{"head_dim": 32, "d_mlp": 1024, "vocab_size": 8192, "norm": "layernorm", "norm_place": "pre", "norm_eps": 1e-06, "bias": "all", "tie_embeddings": true, "init_std_up": 0.0497, "init_std_down": 0.0, "lr_mult_qkv": 0.7, "decay_shape": "cos", "seq_len": 256, "steps": 6464}
Each number is 200 + 30 x the weight over its row's rms, rounded and kept within 0 to 999. Layers, rows and columns count from 0. The size before them is the row's rms in percent of the matrix's.

# q: layer 4 attention query, 256x256, rms 0.0713, rows 216-236, columns 64-127
# k: layer 4 attention key, 256x256, rms 0.0661, rows 216-235, columns 64-127
# v: layer 4 attention value, 256x256, rms 0.0626, rows 192-223, columns 64-127
# o: layer 4 attention output (transposed), 256x256, rms 0.0747, rows 192-223, columns 64-127
q216,081,202,152,230,173,202,226,182,210,181,195,164,240,206,190,227,253,132,252,209,233,196,168,251,170,241,208,187,189,290,188,203,210,185,237,183,181,208,195,190,173,202,197,241,180,206,103,202,187,222,158,162,141,200,153,178,213,167,131,224,182,199,182,249,157
k216,101,243,147,239,145,191,203,215,212,240,185,204,208,183,202,210,227,219,226,201,192,224,200,240,190,199,150,222,225,241,172,165,189,204,186,203,190,186,223,235,145,227,188,198,182,166,192,206,213,230,170,194,181,173,181,173,209,263,216,204,215,194,215,217,131
q217,082,191,206,207,178,190,215,152,217,211,173,170,250,231,205,232,221,188,169,210,206,221,172,219,168,201,216,251,184,236,202,226,188,198,213,271,211,191,233,157,228,192,194,189,165,200,172,214,204,184,206,167,233,233,140,201,216,163,157,266,161,245,128,213,151
k217,090,165,189,194,258,171,245,207,199,180,181,193,209,242,222,220,166,140,236,198,226,198,171,195,121,195,232,219,223,214,184,236,157,187,219,163,201,174,212,158,216,203,232,163,186,188,200,165,218,192,191,168,213,195,231,216,202,170,96,218,191,221,160,197,193
q218,082,192,222,231,217,163,258,186,193,207,219,208,191,164,216,214,179,220,242,177,233,163,237,223,198,205,195,226,194,199,223,181,221,155,218,179,196,217,190,209,217,239,189,125,173,204,189,163,255,169,215,226,220,206,239,216,195,187,226,157,217,190,262,190,247
k218,094,215,290,200,156,199,219,128,200,170,252,208,194,169,191,202,198,193,214,182,214,154,191,223,178,177,180,219,180,153,238,151,214,166,223,199,198,239,196,235,226,158,194,184,191,199,157,138,212,207,180,219,208,220,220,266,202,175,169,165,239,241,204,209,214
q219,079,186,189,200,155,235,193,214,218,193,166,210,249,201,183,188,191,128,195,213,252,222,165,190,195,237,196,193,218,236,168,200,172,196,243,241,163,174,174,221,152,220,182,187,172,189,140,223,215,187,181,162,181,191,169,208,199,153,160,232,194,178,178,224,133
k219,091,191,157,218,202,171,183,227,180,203,136,196,235,256,233,246,238,177,174,178,270,268,220,182,210,234,183,208,230,202,168,201,158,196,229,169,207,152,186,183,187,220,210,200,208,167,182,250,212,184,213,184,226,211,173,157,192,195,221,290,225,215,230,242,159
q220,075,206,178,201,213,209,221,204,201,193,187,219,201,180,181,143,173,177,206,200,230,200,183,149,183,223,209,184,236,220,228,173,206,159,240,232,175,198,111,209,237,198,242,171,199,221,165,160,227,177,194,187,154,186,175,199,167,195,197,206,220,119,204,228,213
k220,085,215,170,236,215,130,197,254,183,199,193,167,223,219,239,260,201,229,190,221,241,238,226,177,202,179,127,226,215,164,211,212,205,241,191,168,262,187,148,185,215,199,220,218,160,195,179,194,229,214,196,213,182,203,190,196,224,236,245,207,241,201,202,259,176
q221,077,196,191,168,173,209,213,201,243,227,199,207,198,165,163,149,210,171,232,192,246,233,176,216,206,176,193,180,190,244,154,196,163,243,172,235,174,198,194,234,163,213,206,201,148,212,200,192,162,218,228,182,182,199,177,213,172,179,179,240,253,195,142,218,150
k221,092,204,154,199,208,191,141,208,145,199,186,178,266,208,200,232,210,239,197,186,240,251,232,171,181,194,224,173,168,187,207,189,159,209,181,190,249,160,183,241,192,190,223,179,176,207,228,191,210,195,224,214,244,232,175,163,200,199,227,254,189,217,220,190,197
q222,091,198,220,190,219,233,209,216,229,194,167,211,211,179,203,174,182,158,223,180,183,210,176,158,210,224,224,215,176,232,225,173,209,159,199,234,174,206,130,213,196,200,227,154,184,185,184,207,222,168,169,158,197,152,179,223,168,169,178,186,174,143,197,186,194
k222,102,189,212,219,197,172,136,240,188,238,175,181,209,252,290,246,225,217,221,183,226,218,218,182,224,200,176,247,230,239,232,217,239,215,210,168,196,178,150,201,248,188,226,205,209,163,154,233,220,192,167,193,232,149,215,199,168,187,243,221,228,218,197,261,168
q223,088,235,293,166,199,209,226,204,202,186,177,220,202,231,197,190,134,198,127,224,216,171,202,205,216,225,212,188,221,208,198,191,228,216,199,203,187,216,259,217,205,203,217,206,174,238,192,209,199,168,149,232,160,216,228,268,143,195,204,210,189,214,219,193,263
k223,090,173,189,190,201,178,184,167,173,215,211,248,176,180,233,212,137,216,159,207,187,187,182,246,249,216,210,258,190,183,232,214,242,247,183,196,204,226,247,201,162,180,194,218,223,165,196,180,147,223,155,232,186,160,203,221,217,178,242,168,202,201,255,243,219
v192,070,186,244,193,209,140,191,221,187,189,104,173,227,161,166,173,199,165,153,153,223,157,181,174,175,199,224,248,149,123,158,238,196,223,185,237,177,214,206,210,211,154,235,187,217,227,175,194,216,211,172,254,194,237,199,196,243,191,248,222,193,241,211,130,163
o192,050,188,162,207,212,195,169,232,147,184,246,211,154,176,298,199,187,221,210,204,176,182,200,196,180,184,213,188,180,221,223,206,226,179,184,208,196,186,118,202,176,240,205,177,229,190,183,183,162,192,237,211,195,154,174,177,221,181,177,195,198,125,216,201,252
v193,065,233,172,181,279,199,235,192,182,242,154,182,234,153,213,210,196,176,159,157,195,204,189,177,176,191,179,164,149,165,243,237,185,158,141,180,220,215,194,179,201,166,224,131,240,232,162,195,208,181,219,236,175,155,174,175,220,207,229,222,201,233,229,137,198
o193,041,183,207,216,167,186,187,202,199,157,226,216,170,213,204,205,222,173,234,207,230,195,200,201,175,221,208,201,243,205,140,186,194,216,187,221,129,181,164,189,196,191,210,227,174,185,181,157,193,201,181,193,198,223,202,223,232,200,223,181,186,174,230,235,165
v194,057,253,167,207,180,180,192,253,238,171,109,232,158,189,158,231,197,184,195,172,183,223,267,167,144,146,167,148,206,185,213,233,221,206,215,136,189,206,186,202,212,172,185,204,201,179,206,193,221,218,209,229,203,199,162,191,232,173,203,153,166,170,215,201,189
o194,034,148,169,203,207,222,225,220,204,233,202,181,241,221,204,257,230,210,193,194,195,194,247,178,228,219,221,258,192,187,217,212,157,205,209,189,190,251,235,220,153,176,228,182,160,246,167,184,253,179,222,134,241,217,199,214,135,210,206,193,236,211,139,182,228
v195,068,238,233,196,267,216,167,224,192,235,182,243,216,161,191,151,200,213,200,229,184,175,169,211,160,233,182,191,184,190,240,165,222,208,191,264,235,224,208,191,150,215,186,117,237,231,229,208,202,236,182,232,240,182,187,223,200,206,196,159,145,174,214,148,228
o195,059,164,163,199,186,183,216,195,175,200,214,228,156,234,168,247,214,199,169,191,188,233,188,168,149,186,208,191,255,227,185,220,191,178,214,221,248,200,147,229,254,197,263,175,235,204,169,217,193,162,194,179,161,195,194,225,194,198,190,266,207,140,194,206,209
v196,065,222,225,176,188,256,227,130,205,243,213,179,222,115,204,213,192,206,238,198,242,147,189,203,193,184,255,203,205,183,206,267,241,160,213,196,195,125,213,182,202,216,225,183,188,205,244,235,198,260,202,225,244,243,243,250,239,206,167,213,186,193,211,262,189
o196,044,150,168,190,190,162,212,192,153,203,188,217,179,227,227,172,187,119,201,205,184,176,148,220,210,203,185,199,219,217,194,202,143,206,213,192,223,245,181,192,176,190,97,270,238,221,203,245,200,175,223,145,128,174,178,194,164,198,225,198,217,237,174,207,219
v197,068,214,141,214,184,166,201,163,190,200,268,178,209,171,249,176,191,191,181,264,205,239,173,216,199,143,170,188,225,253,190,175,220,189,225,173,210,176,235,263,213,229,217,261,177,225,256,200,172,225,248,163,214,234,263,191,229,260,166,224,200,186,191,302,226
o197,045,242,255,187,223,212,193,184,257,159,140,194,171,199,151,252,200,201,222,168,197,218,201,185,201,254,208,203,178,193,201,185,149,242,244,223,254,211,215,188,215,189,168,182,181,195,190,251,248,187,184,213,207,204,161,245,149,165,232,176,196,210,175,215,164
v198,075,177,202,227,155,205,177,213,219,183,217,220,168,248,262,210,223,180,189,203,255,220,250,188,205,184,146,171,231,228,160,196,166,227,149,208,215,158,202,217,254,206,194,228,218,166,257,245,166,197,199,132,167,235,204,177,190,194,207,232,235,187,223,231,175
o198,056,179,197,195,201,221,210,186,216,260,195,166,210,183,183,217,200,242,205,210,165,223,227,224,216,153,241,155,204,175,229,200,250,192,232,178,223,224,246,162,165,174,228,205,170,214,172,188,166,160,205,227,224,188,230,201,207,219,193,195,210,303,204,193,198
v199,088,204,211,184,221,236,193,212,233,213,154,242,181,177,177,191,193,179,181,211,181,230,177,156,126,214,201,210,142,231,209,133,232,179,160,228,231,219,201,196,176,164,232,213,148,219,208,185,154,204,179,224,262,125,181,211,184,158,213,220,175,166,182,167,182
o199,087,178,160,232,187,219,219,157,133,234,216,195,189,217,185,228,199,245,179,189,189,210,172,165,194,188,208,186,208,213,223,191,185,173,223,203,291,194,151,221,216,248,303,133,217,213,163,213,218,148,189,168,186,211,194,230,158,206,213,224,196,204,179,228,234
v200,079,212,230,222,190,181,187,165,240,124,162,199,245,139,127,217,171,214,166,191,180,217,234,158,169,198,221,190,123,177,200,169,162,187,144,174,197,243,182,234,187,180,188,173,232,177,203,183,216,197,181,212,235,204,154,218,208,185,217,180,92,209,192,135,237
o200,060,191,197,184,218,206,238,193,185,199,226,255,172,190,237,167,186,220,229,167,167,198,174,195,177,211,229,241,207,251,200,202,208,161,220,232,229,166,146,196,203,175,245,136,179,221,178,192,202,163,219,138,188,178,164,199,207,187,235,190,228,85,204,214,195
v201,067,171,183,160,124,199,187,167,226,200,229,215,223,140,164,184,230,201,266,247,230,158,183,193,174,176,162,195,195,144,248,198,230,165,204,188,222,211,191,174,206,236,215,170,177,215,248,151,221,163,219,170,232,237,191,210,228,235,176,207,244,214,166,210,147
o201,051,191,184,181,206,267,219,195,119,188,200,241,181,204,251,194,214,194,189,190,159,216,200,177,199,204,209,273,138,236,183,182,176,166,186,225,273,177,193,190,193,205,181,223,217,222,177,242,181,246,204,201,161,123,176,215,201,210,226,184,178,165,205,215,216
v202,076,192,190,158,238,180,198,203,169,155,191,246,173,150,143,196,197,180,230,194,203,205,170,200,154,189,249,234,156,190,226,251,242,133,195,227,237,246,229,188,196,215,230,184,179,202,176,168,245,205,191,246,202,197,172,197,237,150,230,164,167,196,174,112,209
o202,067,219,187,245,183,175,200,168,172,195,180,235,204,232,186,168,177,184,172,181,190,182,192,187,176,197,218,233,204,236,193,203,187,180,217,235,242,190,101,209,182,203,178,137,231,200,198,226,184,183,190,177,190,200,191,221,220,179,162,229,174,89,220,201,216
v203,065,241,227,208,208,214,213,237,218,257,181,201,234,245,218,190,182,174,234,219,200,194,264,223,227,220,179,206,209,214,253,181,167,163,148,157,190,186,186,270,240,199,220,198,214,154,208,212,218,169,216,294,267,192,236,211,178,149,233,254,163,190,172,219,153
o203,047,204,148,171,203,209,169,199,155,183,219,198,188,220,193,266,200,248,149,234,219,225,183,165,232,230,192,207,214,200,205,180,189,254,169,258,211,221,209,218,217,184,221,171,152,220,174,181,202,207,235,144,205,230,224,165,216,246,165,239,203,245,164,253,204
v204,070,176,164,204,248,196,206,185,158,231,249,239,203,225,212,191,194,199,215,174,185,242,148,184,184,181,235,172,220,244,206,180,227,143,228,221,226,152,208,107,133,234,168,202,196,150,172,175,232,237,168,214,206,198,130,196,188,174,131,184,121,185,217,197,249
o204,049,213,231,168,230,189,205,151,235,154,161,201,194,207,147,216,204,186,217,179,221,204,199,190,193,186,208,219,216,195,178,211,235,208,240,169,228,234,196,246,235,189,263,137,242,199,194,207,186,132,218,144,199,195,232,230,196,173,217,225,222,132,221,158,232
v205,075,244,196,233,151,252,217,184,167,240,242,265,150,187,235,180,206,222,170,262,154,215,149,193,201,194,151,180,169,217,236,126,232,197,251,198,211,210,197,207,210,217,210,191,229,217,210,133,202,198,209,217,220,215,237,230,195,198,216,244,159,214,205,211,187
o205,082,191,176,183,232,231,197,202,232,179,174,195,199,214,199,250,209,247,161,139,222,220,180,165,214,201,230,194,197,167,210,205,178,218,176,194,323,167,207,184,234,220,263,214,167,213,174,230,186,227,203,192,179,150,148,227,155,196,229,195,183,239,185,198,232
v206,072,196,170,229,171,201,258,224,237,190,174,223,189,193,227,225,204,230,178,258,227,214,196,165,161,199,236,195,214,159,223,171,203,181,235,214,172,212,192,228,224,198,231,193,144,174,170,161,160,183,199,269,270,200,147,184,183,167,218,211,122,219,181,213,189
o206,072,179,173,176,227,211,194,187,150,234,234,205,219,193,217,217,209,241,210,203,182,215,184,199,187,185,206,197,168,217,214,195,195,225,170,209,285,197,215,204,189,198,284,178,221,243,199,211,183,167,214,152,191,196,222,201,185,217,227,217,213,242,173,189,206
v207,072,150,160,177,184,203,231,233,172,237,188,228,194,150,156,194,227,192,220,177,159,163,206,199,136,208,176,234,156,129,183,139,213,167,170,221,224,222,183,184,174,227,231,141,150,223,189,203,239,172,201,167,201,202,169,235,177,160,235,197,160,166,208,180,247
o207,058,213,217,218,220,200,226,179,180,118,200,214,202,214,216,173,183,181,173,179,210,217,174,162,195,197,236,232,181,226,228,218,181,174,201,222,279,204,175,221,212,212,231,151,253,185,211,228,217,190,168,212,189,192,165,196,207,174,205,177,172,171,196,205,167
v208,074,246,226,201,202,174,217,207,172,167,214,250,206,224,154,165,223,169,249,224,163,184,188,206,123,230,163,194,178,178,200,159,173,165,167,203,195,200,216,213,144,205,207,127,227,230,206,189,202,183,197,268,222,125,157,207,177,217,179,159,157,197,201,137,218
o208,063,180,225,239,247,212,252,178,195,190,164,246,200,177,183,220,178,198,170,170,192,215,178,174,178,218,224,227,220,222,184,173,214,179,218,244,274,212,159,206,261,209,247,172,200,228,176,207,239,210,152,167,186,218,184,218,201,180,209,203,187,110,236,226,222
v209,065,165,251,189,241,172,184,166,177,151,230,194,180,153,193,172,225,160,192,209,211,207,159,201,174,213,197,219,193,142,199,184,173,206,170,197,237,208,221,186,207,229,185,179,211,220,212,139,198,192,183,191,215,211,152,224,216,212,177,156,149,250,205,115,222
o209,050,204,200,207,172,203,216,175,184,192,160,255,200,207,172,170,212,212,222,183,221,202,205,205,193,231,213,186,211,226,199,199,198,164,249,233,221,202,100,202,182,191,196,188,187,196,210,240,195,239,149,199,217,168,175,212,255,195,181,205,164,146,242,203,219
v210,069,203,214,217,182,152,188,199,184,249,195,161,198,215,237,176,202,191,214,176,245,136,251,180,222,195,144,197,231,185,173,243,228,255,188,218,164,197,161,162,270,217,229,286,154,201,221,238,197,220,170,225,247,197,180,201,170,231,255,241,224,194,208,213,191
o210,067,193,130,185,169,200,187,235,195,211,205,166,169,219,231,261,235,242,163,250,212,221,201,180,208,150,195,173,198,194,225,198,180,202,190,193,216,194,246,232,174,213,204,223,200,202,179,209,149,199,275,188,188,217,235,187,189,214,150,218,207,305,161,221,186
v211,064,225,176,204,238,157,202,259,224,232,217,207,194,159,184,180,208,195,164,229,175,164,205,160,241,187,228,182,207,292,225,197,188,215,237,176,195,130,166,145,175,219,170,210,215,244,192,214,165,222,189,220,167,208,233,184,203,229,152,240,237,232,260,189,174
o211,041,249,188,123,184,206,165,164,196,187,178,168,215,218,199,245,184,225,199,206,154,226,233,192,169,145,213,242,243,221,193,250,268,185,173,207,199,254,192,219,188,150,166,175,192,214,163,149,159,157,205,181,208,187,204,237,204,203,169,212,183,165,176,186,234
v212,069,232,195,175,186,189,170,149,244,257,176,212,223,159,153,181,175,208,229,163,246,113,242,193,253,178,163,208,217,176,229,155,195,209,227,187,170,172,206,250,207,202,227,158,260,172,242,232,200,227,165,184,212,228,170,238,168,186,198,196,152,188,202,212,179
o212,045,218,186,225,170,210,223,215,160,145,238,225,193,182,268,173,192,142,203,212,170,185,138,224,144,236,227,183,235,205,192,200,193,169,182,223,199,220,190,171,219,198,156,159,183,222,230,223,149,198,239,206,202,216,151,167,227,223,190,190,215,205,180,196,210
v213,069,249,221,210,169,198,202,196,149,252,200,189,210,277,231,220,167,235,202,230,197,235,179,182,267,168,177,187,212,251,182,225,196,230,191,174,194,173,200,190,275,225,211,207,187,201,159,188,157,206,217,147,152,184,274,191,161,252,164,233,194,205,196,245,174
o213,048,199,206,192,220,229,168,214,238,211,187,183,186,181,169,220,192,187,202,200,202,205,236,242,206,235,171,209,160,210,239,186,198,241,182,189,220,204,286,183,203,230,154,265,181,204,211,223,190,219,197,243,196,205,209,209,203,221,190,175,197,272,178,203,199
v214,067,155,222,180,226,192,201,177,226,216,220,209,212,122,172,231,224,199,121,168,209,182,141,190,192,237,244,187,142,187,175,177,181,128,196,210,221,188,167,177,186,187,190,209,221,174,189,195,158,234,183,124,177,202,274,170,180,154,181,192,209,226,202,218,228
o214,048,205,230,211,190,233,242,233,168,133,193,223,225,199,184,181,211,198,212,174,190,174,171,206,216,167,201,163,212,216,175,180,258,214,175,147,170,214,171,168,187,181,227,191,200,186,209,210,229,176,178,232,187,180,124,191,249,190,244,166,193,133,223,198,180
v215,090,265,184,194,130,216,180,173,198,249,179,192,179,207,245,196,231,233,140,254,164,218,205,211,209,183,206,205,189,264,181,193,251,183,198,232,186,186,208,211,231,180,220,231,179,190,230,250,203,225,185,211,199,194,230,221,145,233,170,232,262,205,187,228,205
o215,096,174,197,223,218,184,197,213,206,196,216,195,206,213,194,269,204,265,174,187,198,217,198,181,208,200,188,187,204,161,203,184,176,226,161,171,320,176,223,180,205,224,256,233,191,195,188,166,197,204,214,204,200,187,165,212,182,200,223,198,181,288,192,199,221
v216,060,174,138,188,220,246,227,170,181,221,198,187,246,270,139,231,199,183,262,187,179,227,185,205,190,229,185,195,221,154,184,209,228,214,203,193,192,205,156,203,177,223,212,208,228,211,262,178,214,210,197,190,183,242,197,162,223,162,183,172,233,173,177,154,208
o216,036,233,231,181,256,175,222,177,190,165,220,248,200,170,213,161,193,142,206,199,223,205,194,217,209,172,199,232,172,220,199,180,187,225,211,200,299,205,245,218,163,176,249,191,203,178,192,221,193,208,177,223,186,125,219,194,218,185,202,189,137,202,221,206,190
v217,063,194,214,188,149,138,183,186,175,161,217,138,231,143,251,175,187,164,184,232,211,224,198,189,174,202,197,164,261,137,149,189,234,255,169,222,207,234,196,149,289,191,213,272,238,189,207,163,219,223,219,250,225,213,230,173,217,201,228,236,165,184,178,162,215
o217,039,202,247,163,242,225,200,207,215,209,228,204,167,241,189,210,183,241,208,180,169,203,223,176,247,198,201,170,120,228,214,209,230,189,227,145,218,165,209,246,193,161,256,190,162,218,168,220,208,203,221,162,200,157,236,229,206,198,137,215,218,223,231,193,208
v218,065,216,212,163,141,216,144,275,233,270,231,228,219,140,214,166,204,227,244,209,202,152,218,199,169,206,195,230,154,241,172,177,155,185,140,229,186,178,200,258,166,162,244,208,270,209,242,151,186,179,230,247,182,139,199,239,176,219,209,197,171,213,234,189,202
o218,042,199,163,187,247,243,202,136,180,202,148,223,208,247,213,219,204,239,178,203,172,212,157,158,188,203,224,231,229,202,212,160,192,195,206,233,236,151,188,204,237,268,198,184,191,213,161,210,160,218,181,177,173,208,175,224,200,209,164,232,183,199,183,193,238
v219,088,152,197,183,238,223,214,187,204,190,238,235,234,120,164,185,231,223,222,122,194,185,155,185,166,204,222,221,136,165,213,180,225,208,179,193,241,269,182,157,138,192,181,164,259,206,198,153,207,155,201,192,231,211,173,173,207,178,196,223,145,205,229,141,242
o219,092,230,210,209,192,240,204,179,171,190,178,206,194,227,187,159,200,147,225,186,211,187,190,195,198,218,213,195,220,224,186,187,181,169,233,222,126,192,138,211,186,163,178,164,186,192,195,236,197,230,181,204,194,177,189,196,211,206,192,179,215,74,240,209,201
v220,077,174,172,221,255,194,173,209,189,204,137,232,180,203,156,220,212,182,163,146,205,213,212,193,180,220,204,212,186,179,226,125,221,237,211,207,192,257,193,209,184,221,199,121,210,239,199,170,229,181,222,156,165,200,180,202,217,156,212,175,129,165,217,153,199
o220,065,193,234,201,209,187,245,189,185,155,206,241,234,184,211,140,185,149,248,188,163,158,183,194,155,237,209,214,194,223,182,241,163,176,211,225,214,211,153,186,205,191,184,165,229,198,217,219,218,216,183,217,195,175,155,162,201,174,229,182,196,102,221,188,211
v221,074,252,153,175,219,172,214,214,239,283,245,185,183,231,263,220,180,235,228,246,206,137,239,172,265,187,209,226,200,212,242,281,199,247,201,215,213,129,178,167,187,188,179,223,227,240,146,206,199,222,209,174,195,174,258,208,173,289,203,210,200,241,216,263,201
o221,052,190,178,195,188,189,196,189,213,187,157,190,140,180,214,216,191,137,176,204,195,219,215,205,197,202,176,197,207,198,201,172,186,179,166,141,204,193,264,182,202,198,132,284,190,165,207,180,178,196,199,240,191,240,197,205,198,184,167,206,224,245,197,189,236
v222,079,209,197,167,219,153,156,197,167,176,174,150,202,278,182,214,218,207,225,179,185,241,224,200,231,211,235,223,212,209,184,227,146,202,179,200,203,226,224,197,205,204,223,192,216,196,165,250,239,194,179,219,139,259,172,185,204,213,199,172,192,224,197,224,226
o222,072,209,236,233,178,178,194,222,234,182,212,198,209,157,199,161,184,157,234,206,208,178,244,245,205,223,157,203,200,158,211,218,205,229,226,205,97,206,236,175,177,173,108,235,212,150,224,174,196,201,233,199,234,185,224,160,248,216,211,183,228,193,232,179,223
v223,066,217,185,210,222,194,230,131,205,232,156,199,195,180,199,218,195,175,113,137,165,183,154,222,211,175,205,238,182,221,165,186,265,198,262,221,226,252,205,151,220,167,205,198,192,170,117,190,239,197,173,174,178,254,153,200,205,223,193,201,234,145,240,246,218
o223,039,213,176,176,191,172,145,249,207,207,228,181,183,201,238,168,201,202,248,202,249,190,197,189,177,173,203,175,184,197,221,265,150,190,169,168,156,196,180,229,182,227,193,204,208,202,260,222,141,165,241,211,168,165,207,197,209,174,205,200,173,206,189,180,166
q224,105,209,254,165,237,207,191,236,219,227,247,211,189,206,205,215,118,182,190,219,169,215,187,236,235,190,166,156,205,184,186,198,153,206,210,205,163,182,241,280,183,204,204,215,289,200,191,204,219,200,129,165,202,217,261,183,190,218,218,183,169,183,236,245,216
k224,101,166,251,140,198,194,214,200,189,198,184,176,187,209,204,200,146,231,194,175,197,141,148,167,201,224,183,198,215,255,225,229,189,166,162,171,171,206,207,262,194,187,188,229,185,188,244,181,161,209,183,245,221,213,256,200,184,179,251,226,187,223,202,205,233
q225,111,163,260,230,201,191,218,166,158,194,195,191,213,164,225,197,208,183,213,192,220,221,186,188,192,187,216,251,194,196,181,193,203,182,208,212,250,203,206,213,204,237,211,174,203,154,178,173,246,207,186,227,224,183,213,160,208,182,198,189,238,218,249,240,248
k225,104,181,201,193,177,185,184,249,229,210,227,181,221,241,230,252,208,246,171,178,271,166,193,208,250,217,203,235,181,234,191,213,241,230,186,157,189,195,210,175,191,179,206,209,173,216,187,244,170,222,232,179,171,263,136,156,211,203,175,198,231,223,204,212,197
q226,106,240,245,199,170,256,186,203,213,150,185,214,210,187,196,180,211,196,229,215,222,209,185,213,152,194,149,208,185,224,240,201,208,218,212,199,224,171,224,255,192,217,213,215,176,223,206,203,233,193,157,211,262,133,189,204,198,200,130,201,252,229,185,145,242
k226,103,221,204,211,140,162,152,201,194,225,200,170,221,217,224,204,244,237,199,238,240,220,262,193,219,185,188,256,202,228,211,172,210,262,196,118,236,222,268,227,181,162,200,222,139,187,227,182,207,210,229,206,212,276,221,192,202,226,212,182,258,265,147,202,252
q227,138,203,105,223,211,183,212,177,259,198,191,214,166,157,200,172,196,217,160,145,218,200,174,215,160,207,211,140,232,216,179,188,210,190,221,217,180,201,178,140,196,225,207,190,194,192,203,223,175,212,259,222,212,218,159,250,162,164,246,222,195,189,184,196,208
k227,100,196,163,241,219,186,188,178,158,229,211,203,220,182,184,230,200,223,194,183,188,238,208,186,174,257,185,225,235,204,194,213,208,195,201,209,255,213,164,216,234,202,288,151,215,176,189,183,239,135,127,235,209,194,219,246,162,166,236,169,214,172,217,194,272
q228,123,230,268,137,161,197,174,233,183,196,182,240,198,211,220,212,207,229,196,234,158,161,252,207,265,203,217,211,189,185,241,212,183,206,218,190,166,175,215,207,250,163,196,207,170,208,189,202,194,214,206,201,224,132,230,213,209,225,188,219,196,210,171,139,203
k228,117,247,233,143,236,217,198,164,228,172,172,227,176,192,176,121,200,151,178,233,163,201,173,185,202,147,228,151,173,219,192,175,232,164,160,227,157,166,236,215,216,202,171,185,193,217,265,194,197,207,204,210,192,125,190,209,227,175,238,218,197,190,213,177,184
q229,118,174,234,162,188,220,210,191,237,172,227,237,216,187,193,218,161,185,225,261,181,153,178,170,194,219,157,250,201,213,222,233,145,232,194,208,229,202,225,215,173,199,194,203,169,246,219,201,231,156,179,205,242,192,222,159,259,192,159,223,175,197,198,181,205
k229,105,188,209,183,189,193,186,233,248,216,172,201,146,185,237,178,238,210,230,210,231,182,224,219,194,168,186,178,203,215,205,194,258,201,237,209,116,137,264,202,166,209,178,238,204,192,217,201,207,261,283,144,158,210,194,221,186,205,175,206,204,254,171,183,151
q230,112,204,225,198,182,163,197,186,222,175,171,216,143,206,214,216,174,210,157,177,230,227,224,213,153,166,285,171,255,196,193,202,194,194,265,173,203,197,208,173,208,200,214,210,226,201,248,227,176,247,189,213,206,210,160,222,176,205,154,204,253,189,218,157,203
k230,102,225,205,190,134,198,184,156,164,209,199,220,264,194,196,211,192,171,225,141,168,184,253,203,196,229,234,258,181,164,247,226,196,192,223,221,187,195,170,198,157,143,202,225,187,193,190,219,192,235,137,157,186,172,166,235,201,188,144,178,208,209,174,188,196
q231,114,189,229,241,181,218,237,186,180,190,188,184,208,197,204,175,224,184,196,245,241,253,206,143,171,196,243,194,181,185,198,177,176,204,177,218,225,214,186,184,183,193,221,150,226,201,212,222,207,206,205,214,186,189,166,232,199,216,237,239,191,208,271,217,190
k231,118,172,179,217,192,188,168,201,162,167,246,174,202,176,200,201,169,205,238,177,226,189,216,206,203,252,179,242,255,204,208,215,168,220,211,196,228,233,164,170,167,177,232,150,240,193,205,215,224,205,219,131,198,245,185,185,224,229,191,144,211,159,237,208,193
q232,099,146,218,271,241,177,221,208,135,193,226,183,201,174,219,229,187,217,223,201,206,207,172,169,198,176,194,204,210,158,203,202,205,191,223,187,281,186,179,187,215,192,213,200,233,167,205,181,189,181,188,215,215,220,179,121,217,168,240,193,223,229,254,231,199
k232,107,190,191,234,201,203,252,197,208,184,245,230,158,195,250,159,201,192,177,175,217,244,195,208,224,212,225,227,213,199,185,178,190,224,266,229,173,183,154,164,214,186,212,236,210,198,163,205,168,226,208,143,183,228,172,164,208,188,203,222,202,162,181,233,151
q233,124,210,263,209,129,198,183,212,144,171,151,193,214,207,214,206,249,169,182,266,161,235,176,191,237,211,198,224,180,229,176,170,175,191,272,203,193,186,234,234,244,200,218,208,182,212,226,193,235,252,185,240,237,195,205,185,202,169,198,242,188,226,115,174,249
k233,128,205,257,104,190,186,204,214,228,200,190,155,188,231,149,150,183,171,194,205,183,225,188,237,180,198,200,245,216,198,216,200,181,222,194,191,168,228,234,202,199,197,187,125,206,185,218,173,182,161,148,241,182,192,190,212,173,201,221,214,223,190,170,186,290
q234,125,194,196,198,187,200,152,228,209,199,171,181,158,210,151,174,161,205,236,224,190,222,150,207,238,177,206,227,202,232,208,155,145,198,233,191,187,179,208,178,209,240,201,215,203,234,291,258,207,206,206,268,223,164,176,170,188,147,186,213,204,188,244,148,232
k234,118,196,204,216,166,228,244,167,208,211,167,222,208,225,158,218,191,180,239,255,210,203,169,130,217,219,195,239,173,179,254,174,196,168,236,186,205,174,181,222,185,197,207,233,201,191,177,226,195,234,142,172,222,163,201,209,178,277,227,204,211,205,212,179,227
q235,107,148,164,166,199,209,182,193,275,235,230,193,197,194,176,210,129,218,211,229,237,232,145,205,190,165,160,165,215,227,245,189,163,200,197,142,183,127,183,194,198,216,193,244,182,222,233,229,197,218,202,241,222,200,185,204,184,215,232,209,203,170,262,179,150
k235,114,155,217,243,204,166,191,188,182,204,195,206,188,199,198,241,197,216,213,225,219,176,208,124,196,148,190,214,219,199,240,188,225,133,172,200,218,157,178,271,123,203,205,270,182,212,241,195,197,275,227,162,187,223,210,218,210,213,227,174,155,234,218,193,186
q236,125,268,220,142,167,190,174,228,258,206,202,224,176,222,209,169,214,209,235,165,181,153,250,234,246,208,197,177,201,207,205,212,216,241,172,184,179,188,194,184,204,169,194,226,181,232,219,233,138,234,201,178,229,175,200,285,213,215,181,243,189,198,140,145,168